Each number is 200 + 20 x the weight over its row's rms, rounded and kept within 0 to 999. Layers, rows and columns count from 0. The size before them is the row's rms in percent of the matrix's.

# q: layer 7 attention query, 128x160, rms 0.0732, rows 99-118, columns 0-79
# k: layer 7 attention key, 128x160, rms 0.0709, rows 99-118, columns 0-79
q99,087,210,154,196,173,212,208,192,208,224,153,197,189,173,184,191,222,205,234,177,220,201,203,211,215,216,228,187,201,223,199,210,182,193,212,204,198,211,230,177,186,216,197,207,207,160,197,214,221,194,208,232,177,228,216,209,226,244,240,240,182,232,186,210,216,180,188,195,171,223,212,204,201,227,179,170,206,232,194,212,202
k99,093,210,177,202,136,206,204,188,170,221,191,209,207,223,204,169,192,217,194,209,192,204,183,175,226,198,204,209,183,188,157,230,187,172,192,178,231,191,206,210,147,212,209,208,204,212,183,192,173,241,222,252,240,182,204,218,208,220,224,221,221,230,185,196,185,187,200,200,211,220,201,231,185,199,154,198,196,198,191,190,218
q100,088,176,198,209,228,219,171,178,179,224,219,229,178,213,180,174,212,210,185,166,181,224,222,250,181,212,181,185,186,226,192,247,215,161,207,203,177,187,185,222,171,205,208,205,205,177,183,199,203,174,200,187,214,175,214,212,247,204,200,190,188,206,203,221,206,220,179,244,204,161,203,186,197,171,192,220,227,196,197,209,230
k100,094,184,223,224,218,213,189,220,148,194,187,174,200,179,183,205,221,168,186,181,184,215,233,210,183,205,209,167,224,185,206,224,196,224,205,187,178,174,177,201,225,205,202,166,237,202,204,240,244,188,224,171,192,141,218,204,231,221,200,164,188,208,222,175,233,219,207,204,203,202,235,205,198,231,211,163,187,225,213,237,219
q101,096,216,187,235,194,241,189,187,171,216,241,199,210,192,219,194,204,230,204,197,176,189,161,210,175,203,140,206,198,204,178,257,215,178,222,185,211,219,199,202,171,186,211,213,179,179,230,210,177,209,203,191,213,197,185,200,196,190,204,205,196,230,220,201,205,216,187,204,217,178,191,205,232,187,212,215,234,182,226,209,214
k101,097,207,207,234,214,187,164,228,171,189,214,184,243,213,204,192,189,231,172,205,197,205,236,205,201,189,184,206,232,191,214,184,227,204,200,212,180,194,187,217,215,181,170,191,216,209,207,175,206,205,226,178,191,163,218,168,205,178,164,144,200,218,240,183,194,226,204,201,183,202,211,217,197,200,199,189,198,190,192,207,216
q102,097,208,192,214,207,187,198,182,210,228,208,175,181,176,189,218,209,205,195,190,234,212,165,244,188,214,229,184,219,207,164,227,199,216,211,236,241,197,173,219,219,154,182,225,196,181,195,203,224,209,200,193,188,210,224,230,240,184,212,206,170,138,190,214,185,213,217,214,168,201,181,192,188,204,214,210,205,230,199,224,175
k102,094,187,202,184,196,213,233,177,199,223,160,191,168,148,224,184,176,203,184,197,262,234,225,201,170,201,194,185,215,211,204,143,206,208,207,190,197,184,216,199,214,185,195,216,234,185,179,191,219,181,208,218,162,193,204,201,235,191,200,205,195,223,219,192,190,224,196,181,172,184,198,212,227,200,183,210,200,211,235,194,218
q103,099,184,210,198,180,231,206,209,207,189,199,208,191,167,222,151,173,203,234,201,153,219,181,205,208,204,161,202,238,206,192,209,182,209,219,188,202,217,236,201,198,208,218,180,197,221,251,193,201,192,202,210,192,200,179,175,176,205,203,223,205,214,199,171,236,215,179,211,202,182,191,224,181,199,235,185,211,180,181,206,227
k103,095,197,202,204,207,175,175,198,188,206,217,201,188,229,163,196,173,230,210,192,214,177,204,192,215,182,170,225,205,199,184,203,210,205,193,197,214,158,212,182,171,178,233,177,189,227,215,162,187,211,188,222,217,211,183,229,210,188,233,172,223,173,202,201,243,214,194,186,204,212,246,222,200,208,178,197,231,185,177,210,197
q104,092,215,199,171,149,162,196,206,193,216,202,221,171,188,197,209,175,190,223,206,247,216,186,207,214,224,197,191,174,195,138,232,220,195,213,190,182,224,232,203,195,178,173,210,169,169,204,191,206,254,176,191,193,201,193,195,190,227,198,200,217,171,219,167,230,211,211,211,186,239,227,220,195,180,196,182,186,208,209,212,200
k104,095,214,209,187,218,207,198,184,193,207,217,166,165,168,209,226,194,185,168,197,205,178,217,188,210,194,211,203,192,228,220,172,227,209,240,178,185,200,215,226,213,216,195,200,241,200,212,184,186,189,204,218,207,140,199,206,200,221,192,232,198,216,234,176,204,179,195,218,180,227,204,212,187,190,172,217,164,194,208,184,234
q105,097,187,183,189,166,177,191,198,243,175,222,192,200,201,220,216,175,219,178,201,214,198,188,210,212,175,162,202,207,243,185,222,215,178,191,180,212,198,184,220,209,209,209,190,199,226,213,208,182,188,208,187,201,193,200,203,180,219,165,184,174,176,230,229,211,221,189,203,165,198,164,216,205,179,198,192,202,203,179,182,221
k105,101,163,236,190,256,187,189,217,205,211,183,172,208,196,219,210,199,232,209,215,208,222,221,198,187,208,190,211,221,209,190,187,180,228,208,195,181,200,192,184,235,181,220,196,181,221,214,229,205,180,193,193,201,170,221,193,220,222,168,185,178,162,215,228,210,223,235,214,153,189,208,204,200,195,193,215,217,196,199,198,205
q106,098,220,183,213,152,227,215,168,173,213,205,195,186,223,223,183,201,196,191,207,210,183,214,162,231,192,195,234,192,182,179,172,208,211,200,151,199,204,236,186,179,193,169,163,174,202,235,183,199,218,197,228,201,179,164,202,159,199,202,191,207,179,229,199,197,198,199,195,186,227,189,177,193,219,206,158,210,171,236,194,177
k106,105,195,174,204,178,176,170,176,233,197,197,217,227,214,196,230,187,185,187,193,195,172,183,211,230,204,189,202,177,192,214,231,205,169,196,184,208,184,262,219,245,189,184,223,211,195,225,156,175,216,207,225,196,218,180,214,228,183,161,218,183,234,202,190,200,231,228,195,192,183,211,204,157,195,194,187,207,174,224,175,216
q107,089,197,189,208,187,222,215,210,203,200,215,197,215,176,185,191,191,211,216,189,188,219,206,252,189,214,201,192,212,217,217,253,201,242,193,258,233,228,247,202,184,219,202,215,202,158,167,207,222,183,155,189,213,222,200,204,201,189,228,222,216,195,169,199,217,162,220,231,197,169,183,202,228,192,196,174,214,233,211,214,196
k107,086,238,179,184,159,187,171,217,193,191,189,193,197,207,215,173,206,188,184,212,229,204,200,202,165,222,194,177,229,205,187,219,213,218,215,183,191,143,167,184,202,232,216,199,227,189,212,231,184,224,209,196,219,241,202,203,200,205,191,204,216,204,195,180,196,196,198,201,190,206,220,223,176,216,212,225,229,215,204,183,204
q108,102,265,182,165,209,160,179,223,185,196,204,182,212,222,176,172,181,198,210,220,191,178,238,206,156,188,180,220,187,195,229,237,199,249,230,172,181,210,194,189,203,202,198,217,185,182,158,209,243,234,197,225,201,217,220,222,226,216,170,186,214,190,205,223,178,178,202,208,246,174,205,201,198,179,201,243,202,198,225,228,217
k108,101,228,203,181,196,179,202,225,197,184,220,178,199,195,186,176,185,173,182,190,206,185,167,220,205,205,199,186,183,209,207,198,168,200,219,199,181,217,189,233,197,225,187,202,235,183,168,193,175,212,224,209,195,195,204,221,153,221,172,197,220,236,223,178,199,164,158,187,188,213,208,226,190,181,212,180,192,216,183,218,235
q109,103,167,214,208,215,200,203,189,189,208,157,150,200,171,208,210,208,207,176,212,192,238,234,212,194,163,220,194,200,188,224,213,208,183,188,206,177,192,211,224,209,230,216,225,219,186,196,188,200,177,178,195,200,176,201,206,169,227,233,188,190,227,179,177,200,205,193,189,180,173,205,233,221,199,193,210,226,225,163,210,196
k109,111,189,235,160,179,163,208,186,211,193,167,222,185,192,213,186,178,197,238,224,201,209,200,217,209,197,187,182,215,199,176,200,212,216,170,204,202,184,205,221,199,200,196,220,191,187,200,180,219,217,167,194,234,199,218,237,211,226,210,174,176,204,190,187,199,218,223,175,232,249,189,182,193,180,198,240,218,211,205,184,190
q110,092,194,192,199,218,214,188,204,204,189,195,200,197,201,194,196,188,210,197,224,192,222,186,229,209,179,177,205,218,186,171,205,193,209,169,168,210,197,196,210,206,202,205,183,199,203,180,237,192,274,213,180,196,229,176,181,203,189,163,165,199,176,260,203,201,209,187,197,214,236,205,181,213,216,247,204,177,152,179,193,219
k110,094,198,210,239,235,205,212,211,180,181,226,184,221,182,195,226,183,220,201,186,213,181,218,217,199,174,190,198,202,223,219,153,188,210,215,224,176,220,191,235,200,202,196,242,188,212,199,165,160,187,190,216,212,202,185,236,179,215,180,223,202,172,219,187,213,181,211,218,195,191,189,203,184,188,200,173,216,187,195,224,204
q111,105,232,222,166,208,163,192,177,198,184,178,212,196,194,223,198,212,205,183,200,195,221,224,193,197,202,169,226,180,218,182,184,227,197,174,180,201,200,199,225,238,197,181,207,194,214,186,183,227,231,200,175,201,182,237,189,239,167,140,190,175,159,236,186,186,228,195,186,190,232,188,225,184,205,195,236,191,203,173,214,228
k111,110,185,246,194,229,194,235,207,201,163,201,184,193,184,207,212,185,173,179,204,193,185,206,187,195,178,216,193,183,228,218,168,205,153,184,219,182,224,194,190,211,193,184,237,213,202,198,158,201,161,213,163,179,184,190,207,156,212,167,193,154,188,235,206,204,198,178,178,173,186,181,208,222,192,215,190,167,199,205,230,194
q112,102,202,230,246,224,187,217,181,209,213,172,177,225,193,214,218,192,187,209,185,218,222,170,193,182,185,163,208,200,172,173,219,224,205,185,212,221,208,207,208,230,187,178,200,174,196,215,218,177,240,209,173,231,212,226,223,158,175,188,196,200,189,230,187,231,230,181,214,173,167,222,199,196,209,220,184,239,207,192,187,169
k112,098,201,202,236,202,205,188,189,234,226,205,187,190,199,240,181,199,211,181,202,193,201,239,193,212,211,203,195,217,212,202,143,232,182,185,209,171,246,224,198,191,178,188,193,230,194,211,193,205,213,154,185,222,235,227,219,203,201,204,189,208,180,209,194,174,192,190,178,182,192,186,177,233,182,202,227,229,173,190,185,212
q113,089,212,169,191,219,163,229,187,178,189,217,209,204,178,209,200,215,201,209,190,178,224,189,221,192,208,190,184,170,221,166,213,204,186,232,211,231,215,192,188,227,216,205,211,208,202,189,198,212,225,209,196,166,181,196,219,210,175,191,204,249,188,198,186,191,165,205,210,202,213,170,172,192,207,195,199,200,186,213,263,187
k113,092,202,212,200,241,211,231,206,168,181,188,193,195,192,192,228,192,208,184,171,211,188,206,210,171,213,190,168,165,210,207,222,221,201,199,223,202,188,185,185,217,195,207,195,237,196,188,227,214,183,208,205,181,182,214,204,219,212,204,207,193,180,199,187,208,177,221,207,181,230,203,187,202,200,208,194,186,243,224,216,184
q114,099,232,215,169,192,136,206,210,200,220,178,213,188,230,187,186,163,220,204,195,162,195,210,248,171,214,191,184,195,211,211,225,195,228,216,213,176,199,177,195,188,232,204,228,189,190,181,224,190,170,166,236,185,189,194,171,192,207,159,188,236,217,194,217,184,186,220,221,200,200,196,193,216,205,177,242,173,197,196,200,196
k114,103,194,201,162,223,177,221,228,189,170,206,183,196,204,188,240,192,200,210,204,191,200,174,221,206,179,173,175,237,201,222,242,171,214,199,200,165,223,192,206,236,198,185,207,201,193,203,233,182,209,199,216,200,177,221,196,197,204,186,186,215,208,211,191,220,173,201,176,179,211,278,186,203,222,178,202,204,206,166,170,178
q115,094,171,166,209,205,205,198,229,198,190,185,196,172,224,202,221,205,198,178,204,221,180,198,185,217,218,256,193,190,169,208,208,184,206,199,198,207,170,188,180,213,183,215,216,236,177,174,206,169,192,206,211,243,200,221,214,204,195,213,203,213,213,190,192,181,175,237,200,214,189,226,162,195,185,164,167,220,197,182,179,214
k115,092,209,189,192,167,251,180,188,210,255,226,193,205,179,205,199,184,194,207,205,196,224,184,213,189,170,222,184,222,180,192,203,199,259,210,206,229,223,209,212,154,212,199,182,182,173,190,206,201,152,193,222,211,204,222,181,208,179,239,236,209,229,150,187,209,195,216,202,219,202,197,196,211,204,197,209,188,184,184,193,218
q116,086,221,208,198,217,189,172,191,215,204,206,222,172,190,205,181,201,197,215,210,219,216,233,206,205,155,188,199,224,189,201,187,188,236,170,187,180,178,182,214,164,196,188,206,196,195,193,212,189,136,196,207,208,198,204,155,230,203,196,182,242,194,182,170,176,165,212,199,221,208,220,233,221,207,210,235,196,165,205,217,199
k116,090,177,173,199,223,196,180,204,179,158,219,220,151,179,186,243,173,163,220,216,216,201,196,228,172,205,219,190,215,213,241,218,164,181,182,192,209,168,187,203,219,202,167,208,231,181,205,191,196,200,211,205,196,205,159,219,180,220,194,180,202,169,203,194,198,185,190,210,215,161,214,257,176,189,184,188,161,223,200,239,186
q117,107,182,212,185,172,243,214,192,214,182,196,221,217,220,222,209,164,190,206,207,202,185,166,176,210,206,197,211,178,208,183,154,208,215,191,154,200,203,164,220,187,209,233,180,218,210,207,237,173,228,156,199,224,175,174,206,191,230,227,181,188,234,201,196,201,224,201,202,247,216,213,178,191,216,237,171,175,204,221,190,208
k117,111,241,188,192,208,212,207,161,166,188,236,203,226,227,210,202,213,229,194,208,173,181,193,208,204,187,198,225,196,206,180,222,215,208,230,206,183,200,218,228,172,182,204,224,199,176,192,199,209,186,177,206,158,207,211,205,238,171,211,169,230,229,197,194,205,203,205,213,217,212,205,192,222,189,195,200,220,157,196,191,168
q118,094,207,218,214,208,184,190,218,198,235,206,161,209,175,201,197,214,208,196,204,184,191,170,207,190,179,192,209,217,160,164,251,209,264,219,174,181,211,225,176,191,180,182,210,227,190,204,226,207,207,202,171,200,188,230,203,213,195,228,163,238,199,214,165,227,184,193,186,186,187,213,195,192,212,217,222,222,238,177,233,182
k118,100,227,194,218,186,196,231,216,214,208,219,191,198,179,225,210,159,178,185,210,238,203,219,232,190,211,174,186,200,186,198,190,209,210,192,194,164,219,168,205,192,181,179,225,246,187,187,183,192,189,221,207,208,208,202,217,213,181,201,186,204,222,221,170,165,199,191,182,197,181,184,225,204,206,225,192,214,218,197,190,200